config.yaml
head_dim: 64
rope_fraction: 0.5
parallel_block: false
batch_tokens: [65536, 131072, 262144]
max_steps: 12013
Each number is 500 + 25 x the weight over its row's rms, rounded and kept within 0 to 999. Layers, rows and columns count from 0. Numbers have three digits each. The size before them is the row's rms in percent of the matrix's.

# layer 5 MLP down (transposed), 2304x768, rms 0.0274, rows 127-181, columns 256-383
088:491492550525492532488496502497484485520522438524501465530477493516494506529517530528529550485493474492512471516525524470503463513533543498519507501438518525500507503505505476510497537502514487491479490489502540507482472477504519491506502513508450517531543532470485495523499498435477489510484481501464503531521470484489504497501480465504482478542502506491522501502501454474470509501469
092:492493497452505528484457510537494469511515506517494463504544499538469489534478488512463505515470529516503516487510515493529464496462546513517486492486467541515513526500488494522500471503503479504478497476452517543509560508532477490505515494524484512488484488489502537483496496475474528558506457496512471504499496506513399511501538465534520521486538521500484498509490510527523477482494
086:502443513517497504466479480495467514497543519521517477496502491477502505452501490554525458507502511503476489491533492541492457513494489483487464486445520480495501501526496496474542512521490449479476541502531498510476494469478513474516515454482539478486465563520516502512523511480456492485520518504487468497518525501533503485464507508511496534517500557517523513554502493530525483479498
098:496471471508489474515483516502524477512483526457502503488505475515478504480490486427531494525507494525507489518517479538522496472512537491489490525498519469519488525513520491496534486489502528497520519471465514487506526531511526504508468528514521486502514501511472523519486530522474532515497468475483458508466479459439528530499524435541508500504492503480500516513508473520543506507514
097:521506503515496535515462521510499540504477504455489463499517490510490483508489479485509465503424509503469463496491496463467489486477499531532495523505461507472492501494541503456513487494481504487517509541495497517532505516553491525495512523493482490502408501493485531508520485486518487507506488494563498524515541432480441478504484474495544501537482505494477492552491512463430474491485
080:446489497512438477497484510511499501522480519530507476517502538514491507465518521507509487499500493490513474478442542520515500489484538505510509536483543532464509467519519499528531504493492538481474535531467472494502451536482441494513516547509471521503520478474465528493520473444539474489496552494490511500481512462532515503498515522464478516509498474495537485474499496504510535518548
105:491511465509507495513492485506493451501519484521462492524530500518483513486524502529502504498514481471483527470482522496520495468484500461518452455483535510472454472475511478505516543484471512520475521481520506492442477463494502533514460486504463520501447523476486486471516477500532545526495489535498518469500492466535538539484544532492490512502484507519467531509524530500520488506536
085:512495495482541511526470502506521499477466496465476531473508509502489513501502512488509485498518542476505505503516506508521500505508504502528471510486476503493481478508507518479460512473486471505495480530488521501489441457528473461483488437493526502485489500477513498540499481446547501480438453560496566529480517493493494555542495497459494500498516502519440515470545547535513492500525
106:509484503476473511484542501501530496480505516502488513475523494545451520519445499474490506540487557505497464487492485498492521514527506499517486497525505465506511520489486516471532476455507497496477476497513477488512527527581500482469505522486490489498500535543507484560523516473539517522496480487502517467500522500515508500517477505549483521536515463511508498471521452541479508511485
103:490538485499523499500475493494521519515488444509516505488467507493551517499505554502513512527448494495537518531500503502513494458477497496530528531484488509471493482521514537529458471503493451488422494532503492499518532512472525460535482556459485496539531440518511511480510514503460502540505513543512520463496515476458471483519504511498493453519499503514484560471479510520505496494499
103:499528420533473473499480523494494515524511474529497493460475480507499475525517490470504452489492516473528536512516536508517529486487527474504487474522473485497534494478500459494482532493484515526561507488482488471492548503482452516499495504488503505465528513481481517490493514488521527482519530502471466513484505519497479497508485498475489480505458436512467499485538525497516529537480
099:523515512478548481483497480516506549515498501477526473522484493529513518458494471483504467500444522490522498447573505459507518504473509518529497499510487486504508506497495520510508472511475519493493519452501491483501499467482539445503500501477462495502459527471503481550474551493507514509519528490532500458523521496486507541476522507480509530484483502506541526498504488474548509513504
112:522506540466495476477526529494504512502496511510520511498526519487511472501493481504542529477506478477499534505544497497496500507533546498501453512480513461536475493515508492472479490478497503520535513521496477506544447436499471492527503496522552520509516510451495552538495513501500490480503511509508456487464488514502536485478485464538512498487489471505509494526499523497538444501486
094:526545497495502530505501500490505506527455466473513513486460518563491497506514527518473481519502458510495489531530494513466532529486532487506461533499477546539512481505500517500470502505493496485487510532483484434511514487493514484492479489516504493474473483483523505521524508510529519508481476467551534467515553498484429502522553489519445526464544514511503467465509530485487533487513
100:514538547522513543510500518499517509485532498481531480487468439496455491531512554523474511505451519517478469450501500500462519491493465502484502482535464455549468476531519471484520514520507501488491490496451484461480504497535539508496456484495502487531516517516519511472494507549485499537525490491494488503491498553496513503506493458498489499497483484511443531513480507479474519537502
092:491523487475509509500517491516511537510473558505518533503515516461547483499480493486523533515543476497517492505487538522495434454514492514510505460480581483501519474501522477488482555482489487497499492487508456484489498498487478498536452508478503533537493514475508506484528511496516420497498526558487525504474461503466526487462536484505520501518492485525514470497495453513478487452497
111:539484490492521472534504469477522524512498485474465556460468484480532494521492494520461515511552491489526504488496482502517498514480468519505522476520555482465493525519503519501458502500510512519474489474487476429487518542502440513528502489463515509524487426532531508518525497506480544484495492513506490452514435508521515497515470466525521505461483447525507523491488471486521512484528
083:537517483489517454507551522505497505468504496493518506506469476482515493476517506546538497522479491493496474456494507471492454501535463477508473551448500495512529513505522512521491502511497527473539486502450481483495499481516479520461541525549473494480522509469489543471481502494455525477507512498489537511463545498436501519461476515526489513483522527477506502494494501491484509499488
105:542488523516494531485521487507502495543489501504519516483474495460503531509476488523520514541508480523515460510511518510501483484491443510487459531534518538544470492526511459517480516485475495528508508520497523486504468528524441520524456534496529461459495530512491498505509471531459495496518496490454504493502501483526508482523489490515549481495495510473454519499539454476521542510489
111:490547515476480487451441491520491499540512511513498476482502488525500546504515478477475515490525511461564491516503480503457495502511562518525484465475514483468511516490485495485476461487465499491502503499490487493515503502490485440568490546500459424473527541525495496499505510489490499482442505470531451498470529479527494472496511481526493498495521531510505532543473502503500500463498
102:505507522471502521511507500519516500469512535510499486480447505515505538481484532506548502485480521488481516544467506473468460485537503536454490516503498495476531539498478527486480497559488466511489497501487501509446497521439516532493468524485552509486492502505542490464465489501523524505522508463489477477491473531498485473472522494515528482522476468469525514526506501449487477506508
107:503449526547499493535527510509485470442535547482493564511527478514513541495483532463480510507506501482487488545500498480477513513481493515489511538492461477477490496488506506497483471497480479498473529499518520556471514516497480458514494511435488474475498487445458562449516516495485526507491504479519485472466471545510495486531482507473485513532532503523526514502491475509500488497455
097:505503518487529491517537518466494476508499534470534529448464467543497488477495554516535511497503548493523476494529514480481534548487500525515455550499502497542484514483545509538504499518508499545498507480457487487491462483534509489451522491510508513474498474472527498487510516474481541507482474496486521499486486489510477470502509493476541486522501512449492486518496480497505516531521
107:520502521490487495530498482496471478537485481506494482532483472488516498534494485491479499497509516458507496495455479503513546465501497530533457518470453495479503468482513506500468475499471451497542481533510517512480438516491484491471484498472504481503490506504535472549526521498510477532532489533484474495506498516504563527502508469510486468508513468472520517545539477511556498538485
107:546490433480545513539477484455515506522482555479479534487490463544499464544474554516502489483530479503502448482475496548516491475551515513519532493505483524546534466469509486485442524530475462480493526491501493465508508514501500499505531467469491544513523501461513520494506467500509483494531529504495523475475487532505471529490515497538507475521447457497535498494505515487497436511527
114:512517486506499506496536515537536486454487527499470494558460482523535488509496465520479494443478506506496519539497503514438503540488480549513528474497499514494473490463525479492465477472464563511452470516483493471505514515479532517522510528513485560504471539590499529507494510492478514536530500521485532479443536538505447512494519503490554474457534564494478504509500465503465495503538
097:532494488548492484499510508495509471484520505499502481522491469528509481528482507462463492487454514490477499505501469472510475504467514506532485484537463521540502465440497517493526463482540473481453471544543523477490513525557510522435509534533496487479509503492468506529488509518478493547465485486526464495506514494487452490539525544523466481509508482495502460477531532489530459481486
092:509487517508504542528476508444507506486508499544470475511489513456516491517512566496528492526527512519508542480470526525525519519498476533479547484542453555537545510503469483527486482525499539504482479506505543504530467474511473533501544462477461515525544515513528469500485459515495497543523524498521479554473475498533512488513453518561506492508528451520513511519479476474467509519509
109:488522570478479524495480542519484462497509464517504461512524516479508494468489504507461503472489453502556457510487490481502494500464549503511474505520545499486487507532518485430495436518496512525478525524513505450483478507512516476518456479528516530499516514524478507490506509509511512506497518513548467516497500515534513513509481509521478505482532486541461520506535533535503501520499
101:471498517491476519495547487521482525536507486530516494495534540471533483549468516435530507512546486507521511502543513516513496514518536491512528489516479485505492533514490479519551508518535485501535453530494488465547477512505503488551511506476501522488518490490499507507486501496524497483515444469508489478477478500515508527480497497528480437488480482497518510523492491537468551481544
108:467519480502467518496520487553565557470479546506468451486532485516500524473481476495495476522505528506517476482463502515484482522497519536497523560494531496505575499469540492480492463498527465514467522512523531518444497486493434504465547500526492502426518481533481490500496509514558513491500498494536474451493475486491543509525520497514506481500527499523502503480502492491489521516503
106:501560506520460481488483519481500466497488486484484467493476525570532525474526522441509501468461540434528498542565554493506482532493520502468525514477495515462514518520534513472495498492512466476567493539507462478519514544514476509499480452487534498498466512520536518504514544510536508470512517478491500479499509533407499485503469501489523544505533495526471474479466495515527508504477
105:526485455518473550462486515517489490556492487540523500527517501507529492487489475507484527523544500504520468488488512468497512509524494494460434444473499499534523506496496531523500516526489499540541494492464514540493510475499488492505516491489454553538472510539479484519521482542489470493498534477471494492452487508451487436488490485455488486501522529520494482530446499476471470491519
111:532491505515494508546521517506500491471494485466556505490493522463473482517485532509476505513471531528473496462493484520479482518491544492516476508545478534481508482480532540491501483516502469497520547492492450537470521500493504553508515501499488481512528550452501484464461485491494489485488528477540509518507488529457501502504553506469526486497500520515475504485528516524497474494460
108:491506494513545505531497533465516518453515507481515499516531514510460467497416509484518509484550490493482519467504453502490458501534470478518561471536501520453487503456528484479499540492515481450559518500547482479537470510511482450522534531484464488522530479513474521486494463507493529485480525500536516482502486498488532526513428496514542515468540502527444474471485492466505514441501
115:468529483481511504509521523505468518473515535543508485418552452484491518463516499494507454480468502529495548505511471516497522491473476518543508487503499521500535537441526473495514496481486470531526506548508558514502465491534479512526551456514490494518546504528534498500513505545503503552506510468506470520545505529515498541481508480464546513495448448513504480532476542455493484507459
106:493481462542449494517516525506470492510481479482536503538529532496478465520484538461475545496515482517475474515511504510470474536528509475469499485494497480510511510486492485514524513525506488523493467509511476500529491504536491524612496513482480518503505483514489523523484513481518497477519471477497515467477487506503490479516498507505517470509477455508517533526504492509474513496513
109:503504522493514491493486525497536459466505551472508498467505513504496487521496497506488526503477525514508526457500541485504512537517521512535443535505486530490517518544488528498537535515526481501466512460488483506532499504540503544539535475478508494481529483498553488524519466470523476468519481475525475430540512515460485494524510501534497496509506521480534494509492483506473496460493
100:462546527500508504491475544517507471530472485492488475528524513509524527505486495461507528523486492482518478479482481514556520475509505465487508502471498548515503501502506524472514481482461491500537488520468494503529497474487471490490472470527499508510522482507496461544473472492468506451550495489502473508496473472493492508494476491496529547463518516514515481486494549525507484509523
108:500542511476494498549513493509524488527474491553530525523519503515498498527510476525462506524496509478509573478563517525491487544470473498517503476493489509510455503471498502514526487529475517486519523515430457515491524492469493480499495499538491525432515479494491518514534485491485529510519474526477524488515465526478469533476497507540491452506497515472520497500456506483529473507463
119:513433487480484527481462555542475469496439522522521517451511510566482502514500524494478485501488447493496473526486539464493526502472474446467491495513479496472462545498485493501461496517476499508512511492491482473484464498490503492496504531508530513489533453502552485535528521500492522485531530474515519486510500507508479516515469495537513493497488489512482452506501517571503529507512
108:501468535498454536533517499514478498505493492494511493532524504519465513506488521519533509454492480509500500521503496506542480499539471498510445488515544466461525495521509494488504508517487463529480536519519530501498485501508519551477488480432463465526511491524479518505480506475499494517551498467455509519506530489490487504486539563508540507544496550501499524524512491542490514493505
105:490510517520504488513474483497489500498504501509523500463487507503523482512472524507489497480510485491526526472495517504508500525476499502484510477511454504501538510491500520499506523483470499507515473523523535499504494509521499487467488525497496473492497514466495494477480470479488495520493544497489480504498483521505520529525509517512468517511491522536476493493486497501488500495520
108:443498484489506470465501505462515474491502487533428491486532484528511493498492478487545515487515498470498500487512473532506484510492487496444465521520482504469493505544499472509525505493441529482542488539464495498506509537520450493496515492565498530523471498465526499511490513480509484478504449489509521468535474496482500468466526535508502525523517478470471502464470554456473529540456
098:545505471539525515507499520532505480496482498500484524502512492521441506505480498487491517517539508496518512472502544489521498507471533497507488518477503505474499492494477473484520482485470549499489500532480542562512530509477482478511459485501527519492419511507480505523503507477489555477488501527463543527526519498533536458520464519503531475511503464497485509516505515512568525493532
104:519464477488463471500521453489490492472496493460500498480504512507465480469475496488527500528518506596488481501483455453506443484496559540487478475497514496496494468532483498536533461482535515452480515430516496509464477505489512501524472492490501492505496485473421492451489540510531507520521476516461477535472520498470503513520513474521545525531530522502499475528491536547483517510539
110:489498498484522505528500474485498519514492492495491492487504524542502475491529565524529461477493509520514485498499542497484490523494495502508474515498498503491507482508485442476450489504469498475497524520487502463484514514493508510559482500481493512521482490486491492478491491502499494531522501499541499510511475487494472503526470510465455481522462500553496489484523527520463533539507
096:542489484520506490526496491497500535468497492518473517487469512526503524528534484503511514474539493498505486478513520467517543487480515504502473545497471513498521492514507489450519469508484469512538450527490496470506526491523527507478554453473519493475490502459541501554499499509506452502515476488504495482500488503489531476527451506476513474448499468490457505501488491520501459477511
101:506464489518483549491458496509477534508480517509483503493479496479501470501514488528516457505518491513520506484510476496486557513517510490495499501470511529477561490444528534498505502509465509502516529478461487541506482478536562494506507512490490509490503468509491550535488494533487488497499543491533473505479494487470467491500510498461480512517451486485485496508535494511502521530489
097:537526481488435503505514520490494482543453464505493519519506485506496526500535536513481491504493531518501509501437488532486525489515497469515476456475505478502520504488512477479500488501430465535475531441537510492494515478485492494500501493509480481515456483474507446511526467487498551498553515506504502472481468464481513527472496523514509461459503486431499435515495464499491527500503
096:482484449518442506514498499508546466470491529442489529517500489507507486501526510468498462488470548482499474530481490492516506493439515476518493505528477482468494504513483492519449503457500515486462501554438514473507474512477520481478514472506466498516489486509513485481517508448477485514517501523468464525459471515532455448503538511451489480528530511510483473506529497522489529516520
110:446496495551536490473495531508497497470494536485466524489526505496461493486495537482511511497507510505525530507536508485505488523493539497461511474479534470527504494490561541524489498521509495501483512501510507549526502486482499484481496535490496468499498496551480509487547528464509519482471495497500515471495481501489508444474518468482517497519516498484517483516524532519503509502480
113:471477486499488456507550498473498541496477502498529468481487487479496521510490537529491458516509504529514439472514496512525528499504537541513484495522495508491510495442528486500479454469539458515498487544502492481505532497526553513501496480518481475486482494501440534505489506485521471476466505459520508497485512499512510518502496471496493524485510505488524481503467545545527530500482
103:518480502468514535506465522468515489476512488458493525474531503501513514482483519473495525546475508545494518526542512510460494501487527541487495475541484480474520511513501479530481525513472488494482513535491497532477493475524488511469549526511504525523448506529461446497511503517559506524468504489473502437523530505517491515550472511520528527473572526493458515501469500472525464535532
090:520535529496554482491546532528486532523493493548486533493488524454494531551487502463493476538449469513487491534502496475541550485494490528493490516461463495483504526516503546489506471533506479577497491499495498527480483509539458526537521509497494495467521468472499503496505512549470501503532500510496510510490469504509438527484508475505449536514516465457483573520519471536477529492506
# layer 5 MLP up, 2304x768, rms 0.0384, rows 128-181, columns 256-383
090:537514529504526504496471513492499477496456497503522466472473482525490556536509504498550507480493567538508522465522447510523536486513483498476536464498521504472499486464456491452485512491482520515470512468463539510524500504478524467543519491507541516430513499531531501510476476497481496476485525532508531483519545458547493495503479494522530509503463495462537540514504495493520497502508
089:525479488524494474509531517516510481487506470493520521482488511522496487495486558462553486536501497451476462508488472530486496509470494556513543507511492505460522521511526458466468474525467511493523514543491484547468488503487474497535481531507479512470531496484471532443508492492477514461511467510469476513519503476496479524471485507530488513462534511502546470498469491506503543549498
100:459505472532514476484448472502532477497491487549505494530515514507550541488544500491492486496505523493503495463508483516509508509475435515499512481478506496481533480475493509512497567534574499531520490485464500486531498515512519489526508535505443504490524473517512420491510494533474478463467468511509511539503524488493483522470546491504514500503535468510526511483443444507531508510467
097:500492472529507519496483482514520482500510486535450532502498492525481485535496522503475506534461501501475503506504494461510512445528493524459522529533502490516500507517485529480496518496511495523522508554495454452506479462470516505533483519467504479508467468485505536534498445521513513469525514491476510468476526497502530536470464458517472490434521528537502489505509466522478516486469
080:488549533513532510520520479478522502498496497458506472479530530532474511462515563507478485498476505477529490498512545499502554500499459516525517484533491458546512535461441496502513513503514477483524502508499504516508537514489504498503470506508522514569495491493527510509526485544501478495441517513521535479465512513478566536526505489525528492466472505497465478537506509510519481485507
105:518506472473437518500480500520530517522469492488518483497482493481503472500540460489476466488524480531513510517481461494507490481537470516477530541490485511503529472462503476470485506532519470526475509508470493482488484451504487515470484518549488545529487448480498534493514498470492497517510504496462496526479475548494502493512452522470499492494475536487489495489504526543504448523478
084:514523503444504473467489454512500490513469491495522502498512510562483494519525485486469530526462514476492505481501492514505484495479462494481487470477495492472445513480452500474502509517471522495469549519497500494472446514491500498475507537500471453524490493493486497485489552512474479501443485468505539495491536489514513536467526525495567547439456476504542509545536509459517523530484
105:437494488502487454515519515494471510540464547490481517507506522522513478476512528480562483484502505504498482514495482498488530530509460471525501538517486467513541470558489513518527465474474518488552508489495520465486484481527481478491469528519478495491484482538513473468450513516491475457531493470468488470499531526558515543491482529523494481451445469508481527511494517517523466536533
101:475460481526483505490483514550500502470488448475522493504471510520478515515522547521565468511507526504501502508470416505535508487475469461484492458532560490546525473466510544486487505508503491474502470499528439454508495499503526481515514506468487480476503458495509480496485482518499458460492513524497512455468500473501535450469550568491498504476461491530529502499457498510494477479528
104:498523550507472528446474473511503532463466552530525495544464529478547499426495496467478467482485515528495506485510449516495520489498474518480493501507537501444501527504519526448454538485474490516532559505525497498516542494530479487481485523493487519503506504534490496528474537529464496547512486495532514498469536507559506490509513513530464491511466473513444466500488448498496505514550
101:531469521492481512533508513500500529483498511500484461516520500502454452513503528462498464509522492508472476520477523489494522452520477482499490557522565470451538454501501495491492496504490488473486530493469537489501491478494485510554485473504452521455486504524507485513499514481479472528518492481490506525535537546492491497501536458524525491482494507536446496486495567513478494485483
112:474477488487468473459527486498500474507465515541532493481502505493456488497493448539501506540541525516481517484501477490462519562464547532501545470490546531515485500478507465443528525503536535508489513472484494572518449498507509452526470479467501457481483501474502475507480463508509510486462483482510463488537519496521493513451489501477513503480500529505469500465503499526493481449508
092:476494493485478506523481458558506505493450446485535475509493522510553523470480494510480478476460493510509510472516482499470568468498533530487467523505496481529513535520518541531550519516512500511526494504514518494497489490493522527536550499475476436485500504506528502464443482545490507545476488509481534546512509501527530517488516499516495529474465497499518515462493494474485530520493
098:511525468502496496510448490497493491470511551457518494502471536516523510502535485459536515526472525478518465505493497487514483504500515522515514501423481515525517479479545523504467501509484517518496488486506474485489488449518536491494498497499489498497488473525505507529514493525517507487460500534484548514453455485551501461535534468557503543535505491504470481506494471490536531525514
096:461467499470448483493547538480454486517458502516516490475505483461477503501480456498504496473474488526485484439491518540508492521471505462496519491502515519530528498497505522503544517504477477492513500496476509518527484485455543470509509498494493508516508489482523496530511558521486514493498541509484536490460540497511507481569528491523516509497498530477526507566502538474483472544503
106:467503506499493518515465468484531517482482473522494499478521459523509504493534529530530549498481511576474500464515481503514541482532470520498537506507461507483517498545488502512463471452544552522522482522488512508513482493476508474533503524557463504492497516532500514502528528474491465504495539518518506482488467494450510477525506514514471548514536531520501550526520448493491486526487
086:507506512508478518534496487555500517491500484541539505486547548492507509513529499499520500521533530482484522496495497471523532528485546511530485499476502475556540506485487551498505493474484488562469487451542451520458497535491556480540475524480497523498516499502489452546478499498494496491508527498495496505522485489557499512468465511485515479508483486428463466493511470483510488449472
101:494468515534518521509499429518490485509492512469483478497483487530522515489545444482538479466495463494484462486510498527513503450487485498550522488501525482474495518525495487466472540507498500483523505504485502499471512526473510479508524475516533521529497493509508508512501502502491532499525514488494477461487469489526529497497484522496493476482498483473480477546481482522565516502522
110:502484465505476456469475485536529471509459513505513500511441523503501547519478486521556479509481487490491506501457538490506488471484467539451517514524527500503497444505507541473516487551485491521535494493491491514550493473513535462529514506529488470481490491517474487494543499466463525488496503519466468516450479525492504506513499442518501510492506507521499454541489483491510464517513
097:480486506481502485496527510514496509470432459519455506520499462507494471474508486503511463526498452499484479523509471517499462490525517480532497483516483549522526500501528475509493514462483501470529524468499506507517497507518533522520494482516483527470514469499517469486502510469439486500544546504532523497525531500458531514463513487499554524502471521542520550512483537501494443472491
106:520491478512519488546511502494437494507489489509526498494487509533478467515522511477529448464534526517467464508509505515502507526519519491476499472487547496496482502530457528497527517473466515492499510534518474499517464462496491485499498495482511558460512491492508513501486497514486545518469510521487519501497542474491453515520512504504461475516432499505489514517506528489530486454518
095:490472493500524485533529530496492461517477500469534518535505462481507486471475526524512539519481470523474514470492458505520522532494495488494534504461520505459497519492489422501489468502479441480506525452478502507492500494483522486510469453525496519515536520491525496525466476509488477493493526525484517468490501467501492485498552521509539501483488525508512509481515506505487500525484
112:514489493464510463486493486517526489507499496473499465488488499506567508509510494505511477521530529540464498484478469469514523464476518524494503500495491492486530470485523534516441475503514477449480485495508533533530503497475504506490532461527487529492533488481529465502471533504509514523496473542492521511500510517479481503490484517468495470467448490515462492497532547466495496465480
106:461470493528469505495478514481527476527519450531491497534504493540483478490490464523529512479533496493483513493472509506488501509486467484528491533516553508539520500501513506513542550512488502471514529496482495526485525474519498483516505473505539489475521471519472546511487533462483485521504481508494517479482490495471504494522532480486510515470512505467524530516553518488475471517520
112:520507489517503476526472469525483497492529451529455461492530497486523518516539535562479481532467493471460465499467479488498494509507495483451474469540484519466525478496536504545504437473455513479529505543503488515469490484526522471469475502504434493503475454476506506489499488542500516491479500469520518502490523517493516505496539489480505478534500539486500514467447541529522492503481
097:487531450499496503524472480493502490506490517487530476443481552499473540498580542483479480473482483468481522493498494511510461499549504501492504534510506501473519560500521454504495481479506514491463493528515471484503492496483534493499489518506500519500539494476518524467514528504467485461496499504465501528489499471507522533478456472511467477463464510498518511529529489506501505504529
093:463499528525515486504508490521521490488513481485496476519508496537545517458465459531513445529471536532488513469482494511465532490516531503527513490526536518492491468464451532504538547521534550484504507482460527504464475508494521480526453527499482482544467515497517468486484496546515502478496476543505454479464492495524535516486510515477499521473496489487508491513514481510525445467538
107:460476576482547467462523529544496483528506484479539497514511530473467497477535510516539478452459475504476488481440489505445461537503492526435536492528521512543550533502494455510514532550495523469541485537457511559438483492455514463525482536509537468478503488504486496474538502492472481493517456492480479518505482518510501526475466478496480492464513530510467487508511510502512527481476
106:526489528510489470503500485493518476536495545570497467465486492503535491499528504492476525500512494479487500504535498478474500478499562442524477486446561522574541503515523490491472475492494484523513476493486496498508530477474547507493459520509507505488498514493555491498480507479478452461485493470539492477486440522518524505495477496444494538489501518500497514467536511533513517507477
109:492499553467529522459528535519547446523511524549511451515511481522495488449498517511513466529537520487489505512472519511477494495552466507472547510459519489521540482543492466504504500474530485451506475544510499461485496483487506527497539517480506498525481501507502488481495528525448474493470506535484483493452507439487527546454514551544512536497482440493523508526502506482505506499469
106:478509525463510519485458501529543486521473488493536438484494514554518507486495513498518535504491547481447519470500502487475510479507461569491506526502530474522519496506456498508478535515477523490568569459480507477487547507498537533507495480483489519547477509486529487482462484477491469497535500511496524532480503550463530507506463483555456516484462496470503446496513480523469488519508
104:537487453499516494503526480478490477528472500501539466512485521476564536518490503558516483458527499523513511537519467451463501501466520500514475526508548539531523501476499449535497512520495490469516520521513524530460434484502486486503500488532509450528491547536517493479518469467541444491495498498509500520455540510450530510516459536472454476491461510533534532484484474523464502501520
108:491502493529477521474480523516474499501527491546502483472503512451512498487535520544525499515490501481473527520490472552471444523528550504511543476530495526513500478403498453522520521501504502493528487522510519500509477530487485528535506532464543507529484469513507509541450459474458536478496462504493498472509487515506464501516553493498470507489490505546475481489500477499530492542528
114:480514491510495491527494513480491504537477505484529531528507493500499503520475475492486461473455486513493480496452532517509499482491480522496479492488529513487538472483488460491515501455504505513509530492477556491493507429487522464457528525478508481485503464519516482520481548480464478495488515566502526458496519488485494522484497479516501543498517491502462444488515457490474467511512
112:511517534502508517489457489514514431513500514466456477512528474470504513453478536536530528520503500528455504526466515501483498468512493552496473521472529535516565470509463501510513474527494484493563463485512507510477489483526480473507502464543524491507523477509524509503534469489478521473478487523464518531477480484523484504486535533531564505525494460524529491507487518521511528489479
109:540507482521506462476469502500476458519518478490491524518462498498525474473496446503490449459501528509491515479440476488509508477503519461492500527481537489530551485513508487499482482488503469455496487515461547498524503461499481500502509501515498473494503484498499474498467483504501461480499507484507492509482476510532505485483491475494446485511476459525515515474475507512506475471534
110:497499530514475478477493499467532510481503540474514510507426491539467477536496537519504489479540484490484454483453501483555495455457518512480515479509524493507522486472504465504493497521495481503484536507482507484496510473489480516526480470529498508504532503519476502505508516489538506524483460482511532497455527564472535492489542513488503494488461512533508493473492458536500490511521
102:481532530530497460468518511502519466503477497495522516502475534486477506479461510535581485516472521527492462513457521522496522484521507510496485459476531522504513507544502518524537463529478478489491512484488481466510510494512495515482522516458470524514521467542485466507502499495473525500488462529528529512478525493493524514486487488476462528477497487516513471487468552523517526498512
107:496541543488488509483522460482488508514483506550479462513496471532495481487487475543488441511504481441492501445476540492500512495506482502464540481490522529494486536545539516444486493507524507455516516490488498513500506464540526478492547536502462530495503522505520488483511529475497497499496468523462474492499510492514501524538508505518504450482483516482550524498535528510507545516493
117:566551536490484493501502517552435440530509479494461514506500482517521496493487507552499532497468498500487535470469530555529526531505498462447496474517498519520522507458499498476489487546463524482466536458492469470504508471518520498538510500464497513457492462512467482501545496503471511480489486470491532507561502503500523519500503508502499535500459551495529513499515507538507472459500
111:461507489457497479544512522516524520498494491457505457487493472484539495493483461539526464511462502492478512493482496498499485539544470465487475516460534502514554499533492477500533517481493504492527544506495516510443504447494501516460494547486475459496468488523471489535509495463466526460506516459511486528482484483528486518502472536476503514480463518480476503451507529496476459505495
108:509542500517540482520488471546465455505551523511521450532473498517503499474506503505484445502506549501494505455479464523529501505494507472456497508465481471508466516482516474525493467522532535471475521474494519538477501530506535495484472512504519497505523528483539514502483479505482514481475503527483491523527518484534498498535526521544524458522472527574514516462519490468538537533520
107:466473552505504490502484493508465491497467489514505514541547527508492468489503514527549503478541496521507451524526498506475492499505476499473531478464494537478500478504504543528513494480502520538507473517486509488511499484466497492485520494499500493547478469519514479514487506516485488456504492533528518490532472508519468480475481475528506526464530515515521443487457468461489500486467
098:488483494482513523503525459481488513540505516549462495460482481526514493468513518505476467510478540488488490449511524501462480462470467506464542474486469469504534535499460491503529523521553503515504508531523498525498515461503502505512538501543506502544492491516469490480487470494468508512503527529519523513476484515492471526417529450528519514492494501519538497493496481459488524513499
104:464480501506488467523469518509464469514444458490540484499510491519518512500540527505496465523483478514489496483510471448505528491503526520509525515498561497510582485539460466522511450502504468510486496484491537495466492531476522470514463489492472508500475460441462458468488485534469470499459513455514489514470511484503486554469507499484489502482492506483503525483499509543502467522512
109:531541473463528488540475483510533504499537483479486461490521482528533533485516520530471503496463478440477456452494539519524506509489526475495473476515522491520511472524549488505496492501496498498475523491477536510516455455468461529509515537539480448519512483469488485526501463549507493525456520530531527503455503483489494492472485507494471492498493537465505498520513474520532477513544
093:527463472533552444502489508480528504518469512539485491523518521468471503538533484499506467500491524470506513508466460495497465462490495498505471501515522535494544513503480500504513487521492494462555540536553495490482501461516500546495506518481499471508496529523491466489460511497458455529487471480495497504532490519530506533477489523507477540520521506479502545469466471457463472545502
100:492526560523486530484508531485504501447483457494527483446481525519472535510519463495491488499501463519493455524473503467428530488502474508502537484495490517469509522529515444470509484484523514549513521483554518502471534527503492466481475485546496488499516476527489507499497476509488531511519466494518539488538507503527518518507470513470524521520502513445520535481490520472472515488474
094:475551512554494519510472489506491502524493526490509501522510493443512493522584526558505512488479483493484559511452502496519519512548487485464493441462510474474520538535505486518507518489515513473551485458477458464504555476502499496484505537470495516485483523489490461507497497502512480496525478515491504553501503507514526519508487488471489488498467495554524548514510496495484523500515
094:453527523492494494519531468503546519502536484475482514514496494518511500495532521471492493493507539510487466482482510541541552495510521494464468511532532508503483503493478523481485517464520536523514498487514474552513481527504532445496536470494474444479503469486523482516481509490535524486526487539482517564449494485525532512540500479519494485487488518516493515473549491513468515508479
109:483471521583508480495494490511484490483458477523486507554484482530471525447528485476510481528460490529474467510467480505475499538517513554514484515500549517454552494524500501476530479511484495491518561465501459486516552460496508475563503430495467475510504474486484454482538510410510493517483457511475511483514539497522465469482515519502531505517502528513450522536546522498505479536513
115:455429443515560470468520521524456530499488482485501498525510481489494511495543580470470483491505510512485470493490515490521525484493522429519512462494510503487488517475520488489509528506470510537499488493489489502561477482508512495429470565492533460527521526557540518478498516520506509499509507489500485528496508480520514468470448464467482540534507488476468500486453502529511525519497
103:500432503481485499515482519508529453507513460484455488497540489500476486527534512514516465498470472534486496485476509482495529482463492505529467508466497504465542475526545532503464494539487549475477497491508451495535487469539521498527506564516471544519479541494416510495512474494537461462500520474472512517536477499489500532499503453503499528523528511492525461468509481464514454473485
091:484533500497482467521533552488464498455542517515510500483488480491459483525510503483493481504467477509490521499503486496493508538503497458511467512508505512515529516458480481468476472536495488521490482449492474479534510535495486455541481540489515516503485482520512468520464518515548492511527498547479486526476536481477443551482498468527483469508551535523502469485461483492527483443532